config = dict(
    num_key_value_heads=7,
    intermediate_size=896,
    hidden_act='tanh_gelu',
    norm_eps=1e-06,
    qk_norm=False,
    optimizer='soap_variant',
    beta2=0.99,
    weight_decay=0.036,
    max_grad_norm=0.5,
    schedule='wsd',
    decay_fraction=0.873,
    max_seq_len=256,
    train_tokens=487200000,
    max_steps=4066,
    dataset='wikipedia_en',
)
Each number is 500 + 40 x the weight over its row's rms, rounded and kept within 0 to 999. Layers, rows and columns count from 0. Numbers have three digits each. The size before them is the row's rms in percent of the matrix's.

# layer 6 attention value, 224x224, rms 0.251, rows 98-128, columns 0-111
092:511539487468453487558492422503450456538508467492461474440522489511474520505491481457558470470543545468482477508543503473526473490488548457486521542496563488402506502570456539512456531433401515535481527474477484503488537506445498567488513555504458477489500450484482492504478483429516589446504511560580572406490506505471518494549382471461
095:522549507429491500500480494425438509478575550549499451503467485504492524434507530408497504539515464491455446483517467471517461483524542496524555507591495576488488459498527542543444525451519475515508595467506493435466561535498500535514428479488500384505510455518500488512465414510491553569469503442438499478525576536539484503526518560420
094:528444478570466534464482516478583462495456466517483516535437489518558498470424488553491462486620476423608468530482500526474450545487444459511497578516480551548512502548500576457501483464482557446561505570526555576483432488360485459472407516507509515523485515497519479492485569549548553485556431534480475544487471537519488529510541481496
092:454470548568457524450491585468496483532531535472428529561474485550496524494479508463457539534510452527457534553562567503451472532512542528514469550468624537534483519481465447477578577507458461543419462429487498510496466495561443474413534504508516466558556501514476475536531526531438479482511551491539455545530461452480532539523518448499
100:478518488622514542495554484522511502462402500479470445485438514510518551536439471545472505500503501600522538439465531454539566458500500457477527577497549493567503500439566516508599558543572523522433457537496465489518517437507490421497552511521584458551459488500516475500513502453462417553444520428466421474503513439477467419484527495522
086:570541463493575480490461571497523571507496441455447447509467561559480399555526469490493602466535455540482536493512537479507510548450473541481553520484422507530484515516536511501549497455470423454530567488542432503511444535488459554481558513531520472514515471468476508509451469556530454441537569497427478421574479485529530442502482504503
090:502527509437477449540451500480508492477407530533457544516455494500547494494550544482508549511467510472504520508449457603516532468502561557462476439466488526462418483504497538558460434456542486500509484536586561459523548513395472550477472405491494503467529454512524493468571517501505494434510428426524550497505468521491513479483548493475
091:547524520470477559536516466497483479566454569515527519509539557395510459461446470471518523529486529503497488557510505492468495504440484506577473566642550509491494496497455480481499427560503451474507428544491505457462478499501583555520498481527624413478488497534480463515487533500482549523490474504525419423521460534474504512473509559486
094:402523488523491532503535482437420511557515574511550456540473549533558495490472554465498513446538400500465381437487531533488496530537486501511539513597505497536445565501497450561501464501499452527509522478558437488495468497518523535541495513487559545553564494490517477526425533469394554468500459491513546492509508467458496478443495507459
095:516519521475479547515517503474469498428520497493526472535538479513570452527538448418502564458581536438491473536509563495518504425501497538620534498478537544534533557591563448455446493471540476446496443464587468498507513501466494508461485486475490465462484432478477524453409495488488531582469512486496478487508526492447507563525536555578
095:450507501513542495506419597493479570462460537501553510563444479535492510545480502424505484473580508543452504438470499452522523560483516492469475507445497452538456578486478497517520534474449418576438513422526540534449510551519502526515474428500478496484488532473457437467522427569559533475598402465472432522452503555558506474512455457596
091:486522522540392549490455447541464470425525427520559480475489484491523536492546428508405476495454512460502488481542477533576496551481491557432439480528499447499492460542477481525588483477483575534516467541520561521532496493497551561590553483507478449462500507543485486470529505484492488471435479575519566507522504491525490452535524528534
086:430474444485464460525515506496567543485468442518445562567530523512533530479514536499528517501532507504566512524466412536547569458466586565565458503492512514505487517500499441482515489483496471511481570490526578524480506473520542443470448546462485464587457459495517491517494485496535422473504492424519518504586459482532528509603531540471
091:524545531489471444537470509481516453505515455536478482436475472432542448562502520605448565471563484558554580500581507514472509557528495579562519513512502460480412412453568514481505457512468550506500398527506543515499552504527427521501476559556575491499520473472522543568547443442505516442485454479545490498573601480493491507524535497460
091:545502528458523556475402527462455518475562496457545484510513564593489419524480550480511481477482477461515531502463475515447511440464539524506479522462491565472501531531519509524530516532479496488469561382528515552523508510484472455588450497471511517490494476464537505460572506481547578481487466496433436487580544491545486525501470535533
094:476514483577469502520570469469484573482555555469483503469486510491436578568463531507525567442462508501494524518468452468568576413529478542585483531448510412519481503530518652494502550585527508485463467524479519518441531550495455471558494510458557519522466492542495506482533520531440438532494571552500426466512525509518583536531428497522
097:462503482554477568484476428464495583507547568503527441556530540513450443506539460547582512504489512516503441516521501540540430505552492493513505503477489513539470477524500481488494503512505524471553456410550540528531444508568541471456487507550476485462523500514480451521537415456510556516468527488494509474524471574519457526469487461559
090:406525468435565535557535505522512483459542541525487517547559549468540414547562534528499479536552506553534507501542470572525478509620537458488510484476534495535483479472506565515539498480582571500476521475464505491526533467495479495577494512496475465510529524507485465497483555414513504489489502545487485500427448514518469511501515449437
099:490490535581487536552541492529438521460467525525435471442538549439398557451491455573428581442568485478504505533452501514496499545521518485531482548506463447456522521503485503408480548505489481437564507495593509537518410516492519452516544450530416479466507585477542502519488515495495531507503428510441496503452508494442545563416543465494
091:537460551406551477420476427464517493472512450425495495483489514513499549453456453478474511507420547555578476492529501476550467563537471464535527535531445491461533475445473541455556478515495495538530504579485463475552526465496505517499523452483471588502505510459497576509551543469515534564489515557507538553574492545461456463501430538489
090:488530469507546566542457508470538435574516488508499520561558462536468547494482498476557473553501564476572487392470484469432492551552486442565529503499409510515491469538586471483527516555513552514508450548487508498530505462491538500460554472415533512410452635476535491502493473471460510525526472392518488527495443504563557531524517443494
097:534494500511462457461570501545525585526488526537542500494525503517498436534487515444594418578503474433537482471540432476479453558506528534547551506510506550497459486561510505466529389494527581518545487479463497445622492490446508474508484516564442479463502502513476520514522549447482493488515525424538541527465487487496494498523548544439
092:478540462471520461532500541450518549459411489560571466515537422558456512479529591492567489481423543389512492472500552469498454536478573543498522434540541538500489494516478461495480407538560439586563385469547518514499488480516520522455477486491453477510538489562481473512465533446485529442521493432523576452568475464432436544445509491481
092:571450512559513531495485491513491529507478429608526479507491552521428456469495513537466483563535411569535560508552444444453505514481545532468433580465457507480497468484528507499513581533492517456562440535572536453506540470533528514465474420509508505457547536471478507533458478509569478551436565510483525505477563533494546554524473580509
096:487512476534530514485514498553526502455538551598447463546592450432451416524514514519475534472485474503485490473520434489541513502445568489513471472506465450437563515535552511444549496539559459429550526529483505536510485520483553537562568497526489484473529574479518460519543456480553507501478568546452471484514570513492531458537507496492
100:476538473485461505460530443508476464466501513480520418551606521505441485486481513441477436558552425580503482557469505550483480497433505462472516493494480544519459510469551527503471511504484519523550546469467449469438541425481536519521472451526505449549473405511444436495512484479506443540523536516508491485537504485522530445472462464516
098:477471532467490507506412456468505515490436476496504522537521548505536486453505459575498465520524546524454480579543470460458503451457511404467442510597502456466497550435535515585503510525502466513470559527519511395520485484588521503514460480470506532506514558534505531481533489516504508442463603531453425427596540528483489483499494517443
089:506592491439533485502529509483495508530525500529492478466463547492593463458528540534540536465488568468584496434549535557486554575575562531506452572462497438515472509478494504477485487521463527558487464492462548541452501498428461510434535509519499466525508486538485563524499462471480545490560550450454513565426425598508370479501475467499
094:429547431448483498473470516459504438532548507558493489531479509513515489528481550471532539526507505429498491519541494519543497524485504426498504507423550486534519515524495548566495422526453522637485439474572500481493497503543468487490558554453449571533525542519434531498448496494493540504428531473475487537526502502502497445433422441575
096:562589514502494507518501549470520417505480519518498511537537503469506578573501534527502470562529441498497445516466480506506500580454393529461460495469450528533520494495505493532457539451437499497533510527437477509434403535498505499489498514578513475553499526420517504449538523503516475550459473523413509540533502536483515498575563446426
092:489531510516513472557525410510447516445504537524480570512510491549482504487540515543531556455441521395487490458441512511519482410472477572455464485561521428504533504585485508476518530483515516503581447597519500526529482522498551451523532454482551481494514496535453513618473493547430476531490453551574527473446478463545467508530463529565
# layer 6 attention output (transposed), 224x224, rms 0.219, rows 98-127, columns 0-111
093:514476485591561499455466513514464503562529530474476466492473463502515514501520474474521499476499468491474518513481545528494393506535548508526486582545535506459484509515473550492539448566517555488520461525493451546478555575515565422512488475541501489487514431560373507463479509575515454525458496543522459532458513474473421523426551573574
092:484410519489459481424563497495513471490504593505493509475473530461516523500511534427507521466589521529500594467513508462463512546509427456484472548512543460465458431536550495452565541448500477523498411473502485544474486487512438508494491476540520451433456460463460452546542537443512507559530547537509463482487461534455507444417527509526
094:500482566473491536553529435473485443515485464475466524476534520488487459524496550471560478483490480557485469560416480506381474494500508488459541452444507491511556503463485612525547444536559491560515540522540535528486526535537534507492580542477491513543498501508448521527458560457463571456544495455428539468501564547525497482553483480528
090:480474454543480481544483481544560551575466454432480518562518437523531456488520458544493505475476508495495501486544580498570474502478603554432593518538454498482446481579465469538482485500505499447451457561513560527510499505596537603522487476502514549495484468462428551534482524501503478452540462540456486518539498457484495485482539501511
094:466523491513487513548492494452440507526508528517536501625587546562540539475522491506488511490496556455479504485432483526505506492479526563548492462486413487486433554523441511519468489496515464493525558492434533543546576433456453557500548523509483559547458510429531520463529477505440510441492536531502534492515479459509519542494507431528
089:482424430541534457487477480492529489533433483508541538431494516431535542535419508483495498505521530554577473537516507590522509466417513492576502546460512557494520476439408464488472515556460495522472461497423550445466576499515457516519447457523478424478489507474530520499552562537460548477512518425458532560493518488489489497498524450509
094:518493513469490466435567483552554471510561568519495473556437467574439491556493574538536449450474523441430483450481472516493487463559512404518497461548507470525578501503446502514587535522460507534427521445555502533521481482527478435439462549503516527473432469466456470476437539473475433475511452494487485548509506437487487538576529501532
094:514484481471561486552499496495539449467467496515418502491485489491479460444566413476525511452584526406549421486488561486447570470521471484480507499454469494556473503470514498464527529483549473507553536540477535508496472505491536508538468570529493545550477534519545497546473519425448579508573527449503533514499509475484581493487426579488
093:526473622484491517487503511551516484349481513460444543569482516458460504557522489517551482510500551563424504522520485540526416493441529521551510486481535554471538488400487521480462584545507487522492469548525569441532457451500502506430497592460427538528473520519499484452536503445526478502545493479500520406506448531524510501473509427536
098:519481542497532495489566512488503497445489495505428502453486601402433550597516496492445486441451535486497551451449489473468486544609519483471469538498469504461484491458472477531571528482540500408470444599483520508449541481512467523497450486532399493457492524549474526483477432556483434513477521491500431504541479426468479455552423506510
091:509449458441524433462539460497514422510604486518496437477502536513547501415480496502480527517436530584483550471543534497535508504475403484482509558495487534534488491499506490551456550528494465392522528520532492488488502546481444538479521444398494491581468439533485546464477526478471465468460557485598566518553500543461446536472530474424
088:411506546510538550440559547487432527482486446477489513517481501455523493505466473500476547496513523456485464516365564504492545526528578499543508537496427495502465450554569508444515515565491511528430527441526490506460404491473468557403462464469526547495532481464517486494549562507567496497553473515493503455440518462488502496524444516431
092:582542504463568486460530556456488539494499579436531539474520483514515545489505498496491436596528482491499457518415585426529478443525521436513481496509537456506480482378440466498560478543496481474421435526511459511575534490490513525534527491501577490534512565468505530518506481505541481499482522470504531480540480521531465546508461465491
094:518465452511540584499503565416483443486467512502528540507482562465522452553427545471428534469471419517476559482500506464501451454533522502504517497519506467484525493557433464481481465560432484483444533516454439483574446483516508478489492466442504531540528540535471524485482507640503500506518498528478509454523533579483508451568498499566
098:460461438535532466455452501476573450498451530506480509504479510456470507455432485539500521536447548497503502517568407497487487462528440579467576513516525499439480473480499472459506514431520518484506508512470457469432551504421532445415521486504546528470453533435608493453467528503474461570508436505448471480579544546483435426549490531516
094:507500519454467614480541518500516453520469563485418542494530517528477444494446515405477522489554455396565488514542564438550461545526547484553455515511450486507538444460486527501444473489480428507481549496494467495471546499519536527509478467512478517506444444514492569528492476438442477432418535512485488480406518567499490519487540512425
097:502512475493436448433572565525528407524477491551532512481512484507528562559494494516448457464512490489497471487470475464470548521489500562479523486520522413545564430498478532450500519502566512489445461509525486426415497484422481423490529469422429531476468455496452515523528461534481485462453486511458521444488422539530550495573479455423
087:514565468505445479467478478512503473467527487535519422467496534478505562450505544488508512470540555494464474552474527412500504495488539490523540504534501511462449523442450515528486498548491501521418464523528518443449497529456508422543470483486550561575562540493490564452480505539503529508473516525493523483534509528498537517541539505554
096:556459515413482519489465511484541433494524485483509477461483506507494491537537458483502570464496471535480506422514541502499562467508477500502496577510521562531490523512474549537530506495489492537577493537435456449478522536485532501545525524453460413538588509504479405512430506514547540445577529516522576539489546440567471450506432494470
090:447497495537476579536525533540583494471520491436531511504390481441436525550523437479522496541585482443476524435509420477508486494441499504447482467554520541490531504477535536512524539508459535491579468376574491504515490516524525498485491514539516508501502513485467534545456483469484526503527578508511502531531608537581525520542434468441
089:497497512474473501489452484504510541473497478500462532522512514508435473571540467520483530499501477497468471489540503545513573490515555519500528468553452479490468507470551507581496496483554457464527499482441484546518523447478536511474455482522493516521543418506426490544477453506505555547496571500458560492529516484517473523424475507507
090:447468565507521503543502507485436424413503494473503535483540468518461497545530533531468517445455499532507449547479470526447516467474533476438439432527505497510520482494469510544566508509520560461446489511505515508454501504552551451455493488529525486459411550485571471492461443444528460479450543544596598490548464518490468527448510503501
090:500487529489570427470506459518480481506530543503438531490465402538504462542507436503470506468524536529502543505484482458549555488509523523520447472545464537493444539492503578538496559531486455518477410454583537505557562469494467454488525530408442532467481519495455490497483470526474475505473540571503501484540478461535508496540467525586
090:528493488587454474437550510572453497498532544534482530523593528470470513483515515491447498479538543473548477516498579543553537446434509518475549542510493585513558471480430524515521428506522450519564476488495471466520461494489493527488431550523527544516572534512475472556440511494488567493494518562506535569504476586551457438519558519496
091:537492495490484514544470506597489519458420474452477524445507525529517529563457499470491485489543509487485541485534513428525542506472428495471546479463399534562447474491473552558463511460434493489529492508487496514494586487483501474467459503523507545548530489520561427425524471482501551521446419561534506581517479499529410537471411558513
099:470462505479464499551522488541465479521510503483524513482511546440471586435518563520486514523506492516507466423493485510486501454449513510428501531519519456528544548460503481458493473545523415531450488462527555520486546522494486542482558498570530545427491548476572587484468469532463453574501540464466596513506459430478471529467509621502
096:512481515492505484523564533524458524518581530459456466468554413442478469488477538518492498500489443487497461525450562560509497454466448516481511553458441540522529507483527517389483494468491505499521400566499562513525489516429509468496453480447457552541431429547555470449467546533489524529523517530518503477476485490542470516576478522514
095:519532514483453523469454475500473539424501463517515437466488430543420455507480493476463457521533442509463508451570504423495500532477521490472538560468528465483531479458530554607519406482530447503525504484473458563502480414464605516539499444449495508489471521530515477461493580547492440443546522527505499482532475504492646504474503412464
095:565454526477530517570557584481504541465490544527552473569546476477538434567504502497498512536468478520479533520593512454541450492508502519490450523498504487534469532497525495516493474533496526460501544458515643561418574502475507491526534459545495485414538510460529465497494503556461442450562559543527527473520492503491494541553541458495
093:546522550507540510476484481439488477518458411519425468433476519580463446472548461539466489526544529516464454513559519458505525582517494510566552531490524542493457449467451532447550438508533489517463555532541541491476557495563509417525541493506571522452497503465462570522495446546508566487561487509470497482490478499475415513447456494503
# layer 6 attention query, 224x224, rms 0.197, rows 128-159, columns 0-111
100:533492501446495533423511521539517547557517534452394504467498531610501419491502429523477451510456458479501529518441517547482556505525518512467504484496501567501514514511502469429505482457430519497513510523465524413505506580530460479554488420497556459493463460485543467493520462492505534545558477546458485512493518594533500571502549442509
100:467522484485455419526494433505529501519480490541525513523473508508503457474535541514512570478529509505502431537481480526500490516524520453516471511498556520497499482509416533425488535483499502510532565430531507482486487516479505525535502477498436511545557566523449523496493538476467491507545496472450501480432577578497466470516503485540
090:475494534512463461445517519537509549456421446495481536464560371474496413485496403456481500518521490484540462482469503527467496513437588538524530499471497557557523559553437496404431516460467469568535544511482545486453435456416517543509527461552549541440512517496470503519461480520522534448468442553435486468495488526521496487463566518557
103:464472521540550520450479478488533497524461445544458486518583504512527506506519498586454470519522491468524416498435540567455511537490526547501504432479476479447533486520470505405468451494460573464464508566516543509470472574538438461508564473524537534511486451493550477480466527487487578505474494489480551527490475544433527509532441515536
083:503543543499487457513497437511489442543501469444502505505517468464485452444507559504535501491516481485516478534410475518429520527454516552507453526538479519504544571527482495500478500472477547514428470512541603528459517539516446492531516488470520448503487583476501479516520548397465474469508507565547460455480467578468497518492523538521
090:518509540506471505492533527544510513580551438506433507459491488469452498589513518423540548491503462501519447431562520465455592525506488449516531495541449478434547498540509497450523493474523489512460481483484517436536488441433548538476510475554444509566499483520374395503522483444576462525453518488513455549459521498507510472485470565485
099:377522532428485530514487467482455488493469479502513494456446500429463548506467537474433521501509511519477536495463557471518568500419515497429520469480541505482526487509472558554435464476462490532560490443519482441468505490470502454408432465430573596476496543525508445502480454498459526492532539554468586447468507536543503528484510589463
111:460490492483583517507450424536563480511464459512540512611548483538558492496512511556484477520523538489505473524462423560481524504569531561492531521504491499506496484607463511561470465518500548489528641536492495520502498522511517457532501487474537471541494449493575568506492523475529538493476487557466473507422476488463498485514432547539
101:552517429503476473480487577500482512548491474485576466441450502484435590449462501433514489554464534546465545455469517482567483505510470458523493498527556508548545500491449401514493477553529503503483518416495445568475556499520480448500500474455493495479532563487459510492525500546505477464512545496489547574486519480587467574390536486461
093:471437463510554547542471581424495441439488588507514526468498602419529509515509561522493390558514555445520485548493504458465469503474500474510558529554529467525500486484567502464606439530447517485464511577543528584468494501476511524540506486552436531542443519493485532526476539489506509552505562453495486421533529531414486520542508520546
102:526551502545509443506552505521516483587494460421530491527570482473545536430414545507488508472495437528489562511473525520497582485400441555501540544469493524491492507524480398502422494435510522443492522543510477493548535502528456476447556418503483502506462494430478563451483513484547437559526532517504503533535484502502534474494539449450
103:529476436545493570523532567497479411531443502440487554490502471454500511533473542554533546566491469574476547543491426545459490499483518527567479516494522563471533478459464487508427483556552532484453516536576490469533473472522518506451530500510467435518500543545430455516536516483463510533547502489463484463580578449551506473454480535462
089:505510435486445490454479435521425487437513581506494459465463444540416511563424439535448493492440511473480537554473537561479507558503597423527503466490499468512589505505461473529572478502517522459502511526545492512498425501437514549474464504499446509495462468516509532571424473475510559494490527494565556493526556507518562497502518499479
084:530498460498485479505461570457532558483492546549555507463524454462460534439485496501494521549475434472519492513549452485468521509554478536511550529493533486468455506448526434525421509590511536501521488523462504455470496576456581518566510503476482466462492537537502555433565528541517527596555470493503564482533529519563536586514538528496
101:509449565497543476548469515550612465529454527443516560512447494537520568519541558489465501550440495553538505508475495526526449474489525488523459391536466495502547579458465536524446472574521525497541538476476549489461516533507546509554546542466434502495458499485497478451555501499501487403539498532487513433472511472454510543523537446484
088:432468469420530482488491503532588490494544515467566462511463592485449534403431447475471556460468491438478450475544498555490472416565494533541535420538496440504465497511506380516535500506476514477553567442556433509483477495552495501518446525509585474482565533455504518545547529470528518569552517520465523534488602471544512495501516509439
094:452459575528535529465448492558498465509465500450518465454484523483589498515499493532488483502430535565615499492476513452485553558538525477497464489514469497527471522496488543556539444454476469505512541469513526574416474506517534467503466495505439386513474504442523516519439471474436543513524502498441545521486507500483495431497532548486
095:452489548544509457460528508463494434467470426432468534516500437460509521502511515491510483455523502573421487437516511434465520451504546502503546501501501465488515519498501487490560530475525545456526467518500495521494540511464463481519512515523469540581488430483498508465477496516531457630484432541466545453490428456550567445556541577546
093:509440532500472507530474477504506473459532512442444519515527578500420441547531525491547517423503552459475536544549500492575474505475573478546467467557517485473525505531424467546552503383496468511530574467492557523554447439512491440450430566524477528509542514469480450461449458505487532505544538556505462509522503579473453447535470486511
106:497444540491476539502512464511486568546489455502530476571461482521472483491526467447527560484439455530548536504453496468511510539393528464491496441532470499514492566469501538439452453545503418527527529497530522455555527547452527526494520426460503426498443370468490525518515501445574537513466490483461480535536465517543425508488481399502
106:577456562460610540485469523482495533574500511474512523529524490526498459568501453536528447512546538506536461452513588501473458478538491474434563483486483523452446484558486515519488417438515441527485516580449547503429509558496550472477490557553522476503475524484529465491488487457557505432476451475504478504527442611498503494510530549448
092:472481481512434440517467440520484458507509560558504473521563493433510513493476511515464539445515462514485517536434537531489564542514468512455448576527493440539570472489583536505557480452515493500547517431492540486527434559488530409524508493486494570536566550527503456456502525510463490534538463529493550506532501488534439445533483513487
097:462536466497487507535491466512532501539438416515569563469545533547550476454464516516475560492467533535402548461518445495499505489545450552548465549553482549527480462532457483500497480521412525510564486487451521538473496456488442482564435509508508492478490538469520493529457567471506532428475557532490515535424461443548470470548532521572
099:475415469494544511455542579519508486526501466524562484529458438494545545469515488509551456554509488554475532451529489505496499574470481552450461538501512510547487503517553534577452486496518559543525479615510446457541512445508491510493557474449508462507551418529491497510466550504588463489455565439462486506510493495525511527528479465452
096:562550507510486518490556526498490551472461578564536413546464547437483529522526448521499469515520438459539558568500560405490540460527469473494475425504524479534549520391517501457541469469544536506491500563516548515568552449437530449517464485521526495440496486445457487465464417507516540512517551514507482567478530484557438466411458439557
107:445491494514466474485495515561456549479513561491590520514479498521455534473502482542487552533537601464499475504489462453455545515381467441529436429559543518520497518563462459510475517475495482550500515433468541535481440449564477456499465582542555551538451516515510534541503505466470519553563504464462528510503507486497488462419541514548
093:472502516581580555508459514464507526451520505532490519462482518521542523566451459476518524478467417571545486519462466472471466517472472479469483451455526515577505537493552523459483458525589575595516495543517508457469536493472570453416469555584504506473505434484512485524519570607502562538489462514487534525507480495432474500479511535612
102:533549461462455558459471491480547484457484519487588513518446481469581483496474457464495551532527479547525529444555473477422508476539486472550512524531463449540455484492522428541484508504505458478459523535439368525489492515526506515501445477470483440557587527541488459426490509601524492554486503564509517532535476449485472455523454554443
092:471463545516544487565432431516440503477501439414474482519512479485479453583448456500436500478573538447529451488527480510465584541444487472476494511495488462491492426548493508544586534501564535518467498510456526511535509477487519455491492469597452477529487504417466450563505369475480529440490499421573481476503512476545501495499500503516
099:496509496489475522523488426507556451534476532487572489488548568533506483493430514406500536512508533520478483598509483450509420436511487478532516471500513428520515513417500546574487512514477536477465462517497421476546540483555495536447547520461542502473497518487500453507478515449570523475434506464487506476473530516466528495511523473452
113:536532436489565518506462484513488547547474531514394526459521447523528486500515503605567498495481412459507545509537582530472556522504468470405548544508416567502489469529491462489498509486453544538500446527499585470461520562501509436515489517550504538581528431489505484505497573446568500502479469510492428580469483562494488534563472450531
092:498468455509486537495465492469524573489467471489537485486493481409468487460518486544508436549492348506569531485564536501483468606530494438491458458491475565534519471468515511517478462473493571494551458542513582494544498563537457481437512520516566479532434487467542553468521539490533532523595500506519440527469502528503491499497501507462
# layer 6 attention key, 224x224, rms 0.202, rows 128-159, columns 0-111
097:409536495534488535489474546545497476547469486530527468437470531505512538447434499481548543500468501459515408548465479543563454435499514523519446506490530489525515591447551524453517524538470544483514470481542528370500442494530459476522531510474504548499511524429548516474514464511437538504539499450452533566415569538534468514490534477514
092:473485486538478447565494425488533438523550526514428543550525556535468498534443508508567505557478514444495517530548503539416524464508444533548455502523496473537547485568479529425521495457566458503605535477408542515478474485423462494485569530483510463474459493479535522498523513424479501429521531510522370464475506465482493509598502520467
087:491498477489505500490480499534562559483477491491488543583547464490514466498453513557544530525444535546460487540487389563430482558540515547561536591507428497546437477569459497464495478526512498492544578477514463515541502472457561543541502504527492467444509499550550575389500478551486514505526469530466517465540566459447489490473515546544
085:471456601477517573529503518507505512478476490474490542497543556444571560513450520458490487498461492478550523570465519432458504491500565513531509477492543513520524554525380545481460438477557524490565544588515509537384543554523451449419495471516493508446417445479542509436486435455514504568466440580469479513501472595504464514458441502515
086:434545494480452445469508485584480547540534517446474470565507561538468498475528476453530513485514562500459485518427502506458474448426466522489453426550498478594490532498431497457471551462532574416501482459484531524489547588511527461515516502532539595537435483499567534467461577457494522561473589491477534543509470521500499506491520554513
093:482478599547519517508522448493492514569521467447464564467464513471467496565552531477533536473486482500408455516568455496441529467486443482475502580465465544426531463557478529516532523457511484540510478515476461489542530433535545498528502449513482536508495481536413464555494492512560467447539465447446453499489440501516482490486488506567
102:528453545490483486554452409536542450589516515575502480412424518436452524498461515447476466492534577522580478475467545436521558521443436501471497571506509453518505491510490523511469442491462542508532535546503454559510502498511551501441482460515562506590486534469480525389462509505520502518479478534437565497533440519511457558574545576527
099:466493523521476423485509451555466512451474417522511473581509446575461549505481552560493533518505485501544451477484465443529520498504578495508474449523558513494506561554405541467519503448495548540522573446525515524502490450491480420505513491503566465470524499473550532523452519487477501476445557570465506537471457436473514405464557533508
090:560520493478419559452484496442531461470598522516457502488525498571522601467483449442462472493534519463524466462497504531507533495459494446512508495542511510528495500461479460438465521501507496496571513499440469413600486556468537502496509482418470509557517522501473579442540427543482429521497560596529563485556503503523504534515471503473
088:539494448493544507462514565473461506451534498507458492499487578389456527507511518483499508473468540436500528474434540494528475512520506463489553511566530513489551516502535530472510407465490474507472483553528554506454529551495506477483421603509559577460442514498469520486517403577480554555499508512527449434455434553459519520492462476488
092:503527515483516443480450473547481507508534392530510449479500459457544517452541572528529495535533491492462500459478524503493547478486565493487477513566562440512473534560469491521481532435537541568551559445475502559515524497441511469555480519512508498502503478413435504477566442466499439528486455512458518482517467470552477466504523490499
090:462434494513520507406513535472516528497495495458496573577450470534512571448495508515535559516514523450474512555530474562489497459502458533476530493504565528461533485483497442535466528456499545475468492522535496545583515430497487487512461472502491474546500440528500483445450502517437428477547475470458493527447496512489533386476474482442
094:526506491492480506500520462527475506483433492506500527457502449496475433555503480466462585499478452534559525502509565491532435476478561517535418487471474584553500519504495450563384441515543514464531497522490543506469493518525517598481476450527537443492504513494513516466454479562591463538514475492516406502512563526491542507487536545465
099:581475487495549475438432547479462514592537515601445482544541505544537551479462453478494545563476540479523471491497481527476542491545485499509553542515552489455422498490513449437427475516493502513538548540469510539449471501486536469579513459503572458469527464548567541475553549463484453507489448474504536491530482502509502550419529465478
092:465450560465525479577477488551570520527480557460525551508557443568541496541540461501533467517448502586457456508472466493544491521510469558441501504532483491501539535438485560518531502528485452550550515509484560449520604500503522452564524507442502519486514448511496497451499487511486506480535449488476437492474507553452493537535529491524
087:548518431462531523483491487490510509484501478496481510474548526442503540442485490529563572532484460526449476471469476490482564416501518507429552549562488517502539502446478430483425489562429499462558530525470480517583472456521493517517479534453525518526477477479463476521575512495461503472537490494422543509465555498578491440483467460458
095:522347543480588504459518542546531478498525464459512534478492482474542480477464455491405466518438516532543545483495454468547563562530469484497481428524544484497476513534515439461574493479545465452476564451536522438499476478495518439504488525492499462493512440485514498552472434479544526515498529497467476535469532534497456516441452542505
091:496488587441504411543564492460471498511491430527457497543580500469506508502523583504530505431401499520514483514588461469540510479515431458502512516564494480526407480526522525496501540577579446529474489489448473489474589500475558510511573494446438540468456516551440488532507584553475502485462393478580470547544440486455528467530520553560
092:476511538446453575565535507483461517518522494481439536511426516493444390479523566533507508504443477542461487495490472441520537546534527548537447503461511547451478489450496455499519546475482509457521512500520590568529537470568553493553457558521452548482440493573457493484488469494466528501512495528521431551474473533525456476582483458486
099:475497581538508536465550531503463509557484525509516501493483501544493437498460477480409504502522546555525545535437510451519465507483533519464470496484457509485494471439520543479523455493505479531527490444513445493529552471560531423574452474514496401510504448509436578530499482478448496387519484537486489539480572448558436504441477421451
102:487522521521557562514512530443508460529484511499472540508526463522437557590490496485499474529501444536547442470489556529557425486576547491497558490405488535521524553533440470553490477533528460542436550487463520519455467548502572524493503581551470501517479536498473512470489527457506521448469480451468528471504482521526503526484479602463
088:532554548568437527491524468528513500507600504536531469517488426485526559529566466539456520471539470401522520548552505492505484477443463524484422532482479473515546509512550520530511502503497519496521593512433494510491537567521464477520450430532556467563545493515501407465543608539518524532506548545572504532527427478524523448634475500460
091:480533476468500465460519476536496475509570485484519562431556492475500497501512499529391573498460527477462569473474455525484537469572492478541450568476499446431452455494477443507501514486532409472477441430519452517508449475524390502454488565450502483481551510478485562525475470482523479501538443537481484477521499462555495522552547510433
094:494503472460515455514486514431502530469509412483571470482507451449499509450490485474452512503505487543588495487493488502505502506453417548493563553474549505503523510514480510482445512533548454503566415468476433425503482501463518551480495496375503441523509577502490462536473470527490523485525471495407511501482474564525525518494575544508
096:519601488486422479537463535496571544496592524596503489530432546465522522439564529467465438527499503446553517580476514440559485492478459476506461471473538481538535531425453565499532468539480495478523490494523575507587504504484476493565557473485461457484544476501476615558491422533451473497486500444499479540490466458498531573482455443519
099:448548497501518549535474475545525559493449543417433514527570513497522503512474454540520509528523500406495476514485522594492585483481469510478487458585413549516523533569474448546466522473470505557477421449559577530497450542569455454491485570535529568517492550487557523528485516422478551508569513514495511554484528501493469491504501550495
099:426556547527543518485430508551483528504486464430481483512564451488484430471467423488410542526562459485557429503453532504409448480473500517404480524475469451509493604465512546459483454524552524474422508569540444503480482506538512516534500457554560530481496482489516524494458523569532551510518441543523558546540529512506498513504539516550
096:472481478477489447470559495413511484450455448549468492518503519423542450502528511501424532503518468518474539466458518491500512488511413537465522552460538501578536521573471540541540519499557495493479508564515460489519473449449537540573458591514518484445565500523552495491493594558501501469485496458518546495439456460543516510569404438422
088:509440596502596532620488461440452476489478479497516513480529577543409511552476522527524497426490549468516515519448502479474528519463528475473516406515465455494559459473527473495492529472506489463477527417508491517538510492479510496538538465569467509563486528444538467535528499466519436522536491529506426548517510532508488463406438461492
091:532493495566504551542464528448473437448478491464506526538444462567539480528512537470540551526471555535490500474485506474502502496388492502576532485509484491483513560466529600476504492420500499500576472486490433440476435489443522532516523508499449457557519509490472403495456499403521560559451511493444470476500532506454481493532535518440
083:524488553465504541417491387493477503550521555501530470531464543410429555445513532456557535518504504451567561500523494504498536497533476471571531478587514546454584545512517511481557496521513513526539487478499510518554494530530513488561506482479505521517565520493459520565529555497479448498514467483494511557501527486455495462462450562476
092:485569525482444512519479571573491508475553439541437487508474501553448536528482499596506494570461480549495522448548558454495516528511465559532454537504550477451480520461478514554483506487502551507535482576495534551494500512540495446473476541499497398519509530500558500448505452513446477547586468485470538577543514520483516458493489480459